{"n_layer": 16, "n_head": 4, "head_dim": 32, "norm": "rmsnorm", "norm_eps": 1e-05, "rope_base": 1020.0, "init_std_o": 0.0, "init_std_up": 0.0324, "beta1": 0.95, "lr_head": 0.0198, "warmup_steps": 0, "schedule": "wsd", "decay_fraction": 0.613, "decay_shape": "linear"}
Each number is 500 + 50 x the weight over the matrix's rms, rounded and kept within 0 to 999. Layers, rows and columns count from 0. Numbers have three digits each.

# layer 12 MLP up, 512x128, rms 0.312, rows 106-127, columns 0-127
561525579398532533550509497490539516511416531584513476546483466681514520574578516488458591593537437385527490509554460552496493519506472479495489605489565564532370503561480510500481614509492494515530548415577487501552466518569519577543483581495497507443550533580492495455568529538529433478468535497548542562522576631620480552360444405550532447528481457462486474476590455553427578363444
480464500462460528553434479518569480490524523498537413437492494547422488482503450543409520470466542487535610494537482455537453418505528509503522440432482516496467496464435410514445564449392490520463581475501488498491513453455560484534555599460459469608425534389436528495550466504559462448524523523446554487478433581462533565429493551485481523476495552503505493481504551521546460500503
565554440546473592502503538458466529524489534492587487535418461609507488542548521531528512426550504445477538519513571449482490384590481451466475503435503514631488491495447546448491480505520521511598559427465421491548564455509405511452476472585549393602569484488506525589495453544457512453379453505539534469508505415460502550524401494461447515558499595509571445534461472488502446511491
481522522440527512475480577589543430528476535469508536546570427481431497477527415499477573487479525468516471422434431457527471467482483497573465475459499573411534490489490496563445441536514540453469471480509484523528557608524484582499454541467432503581524500502538522485470495484479463497556552492544526477403495519551449494526530416462516441491512547596481406540488468498575533464485
431422443484543456551437506451560480542455482547527579536513500553449510546544524517505434521494518527536628458566528640448498538473482565543490516507512502530472486531580592462503570581494474404566596504469502448519601445461525501479421489460552449458512568544528541539578393540430434426513465508484549440546430460430569535510461536526465546491528463608536498540557513467547561502519
523476507553500376559491514557530452553557579444475452523485399486536379511466500551546383492499368496460499534525441501486462445424542465478528521554552600530481513522489463466471535453444514392534572539476491641465576580519621466403444440500446563484586565524548505521463430466541598411394483510460508454548440508432497445461504516513562498571571512502515548464559447501500363464548
548528570491439480512501550523554551462483448492497583460478501480499504466426430467519458524539436519583534414529513516460505530457438503477517529522509499433452521555430513426517492483474527466475497536460457563530503450495532538464505479550521538498514552556477467486460556528548505495429482430522537558572476495547507644496484505479455581520518479444476528471529508633400424449462
455466527512477502461491459541504505540532532535470466536429527521540430496502466516554442571520415515517452522447639559435435558481537531479546557404522540532444463462556498562445518448500605547458538459465396531452486559436533592500605668529659450467443449429435535482580503494550560464414466611548528410551493539485514479454449557555487493396491544566559542509563537540519552525557
513479537482523598556533558508498524487445409510469587563519500485445601539471523452539552500477464531472428553497496592466533474486479524470481490502418467411528528394571541534547509458535591509470459492507444572506475545521411524515498514488476441505576459482467559539410487463562332549463439407481542484545554521483499476545497486523573477517473524561408510540544538579519551514513
538459427530578500541534471566461572499450462545467404520455440429407649464476476470480471559453465525564535437486515456596545498557453460507556457518445594444533479385546460540557510442584540460488559548643383448540445556536548654516540441415484554521481559466520544526544461455568565559518457443460458454555513450576507522504470558529379457515499534461436460468452494534511549517453
608600495463402486585409552516501468531449513453468543558499479591523471504541526485617501446448583458500474506488515424548499534498510506471525537474498457372516425454440519463574465520467464472478460487570519466471558336477489539379471572474491458552530535510436500567475530529460463582429449460523500444667537524529445471518478584495487452492596581469475488599507486574535573456542
483512434494621426588630450567473583471405469550432459520490507490480511532556462561498530554379540446489486523439545599406461491530489416536529493548516597544510524477515579449448427505424565455496486540410518506501462543405496554540456453524568525503504610479501493483548451553495500427595564516524452450561529552566463426431469323505468492519548505554501416551495454408538591471570
489519530309521474523524456530401522486602633486460500508437472423594458537516451534514469429467409484429521464619500533515484523525496593474551405587418545527411636431588417413447558523463528521519443561480540486466498395444525533500457535347490529423548447539503465533557412502496566520496601568547494398482442558462526571564511540531586571557451451584540523384527491427437527443471
598521512438467445528463426576469487513497489555537489505576541489507488368505452527499400424506528279479488497620469517491516554485471494488495484389479545535462556587516530521435503556497526488568449588381444427546524507489540505459554531411529450572511555476467508461511466490473543474563472484475511498473563464509557469516458480512556549513465434352605535580483596521524425537490
608502546535442442641507399444572578538441560488470448455558528457463543490498454598398479472462588381486534528516482499483552514512471456519481489400437500500520514575535505544459550450592433435488601579530518450467507502526575530429533449487485455517480550501497546580489613489528543478498564498475459490534546531476431537496488491528530512518462372356568432550454564397600551545513
488497394558450625505505547473523573567447461493469569455479460508632564487592515503513522535476467474452514521459599487514408537503493457447454511470480528495405520517495493573443367478511521526513573530536583547452479430508462437551456532641434376474485558424527567541451446533523515539437512583590467594507547334502311527492429459501517512532591556526278528501576408506423547469514
474540400592497530471565481482451534531518536504491473490483482492419605394499585463488484521426452528567464499534524587504516486464539557468570452516483573498563464458543505478495496555540533563514396585490513457446429484464469449514467506546496416439516487488589514505479445457490480595473499510404516522570469481526517504473534525556489538485548510486469419446477505472480491494490
426532453524564542493457500479456380582463546461467543514513489440508552473501479539455476430538420455541428476522426476549490438579455604499441401451344561560433523534509479532559528522543520562489604514439566509478519371558405512520446531482540500617426503462499540528495505503435444430537437556473414499518512503462551519489442452491462485535501401528524496556411570495468482479434
474483525452558504529444576508476395455449461580505557536545495546581485537461529565465569512557460499537520555540477544492465455472505461542438555520456419516521396459525479480520453445543565505455447443373440491595534477541426520498547536473538451499536482475474571554533523521537535491460459543478544529479492513625485535505512539410471542410526492470441504511505486477566490440463
485513518478541497469533535550565498456494522520480549487579433469582455465476517466520529458474529539590390417443470551334458397588415532514505446474438487540482453510530390464568471519467525438403495507573564526465602554478481530541536513516636454461423465564474526515464536473577420391549495587536441567601502494527446446512552510569549508472490455528545445505591476442553467485563
550448483495529496574497567553552545494512433614521522556491501430461519493490514475476502516552466496585459565528477486519499480546517454516444460474450518508419521511575391567453580471508536480511509592512549395470590477539485569545509490492485524544550488472492484520486552491480501458607520456561486515474542528496552496475514471543466521556486467490467495501449398506493460475492
471525413410487480542489505441509411542567516458456481489494366531435529514470532412478447489514479549440498427436443558484549460374400491501547482473499633479427545520460484443429506435524534568479477470541475549532456513501487426511447454509507414540525485501525513530503495588439510450492551542515498574515458544455491456534395444518458510539572497429519530419514541549491544569507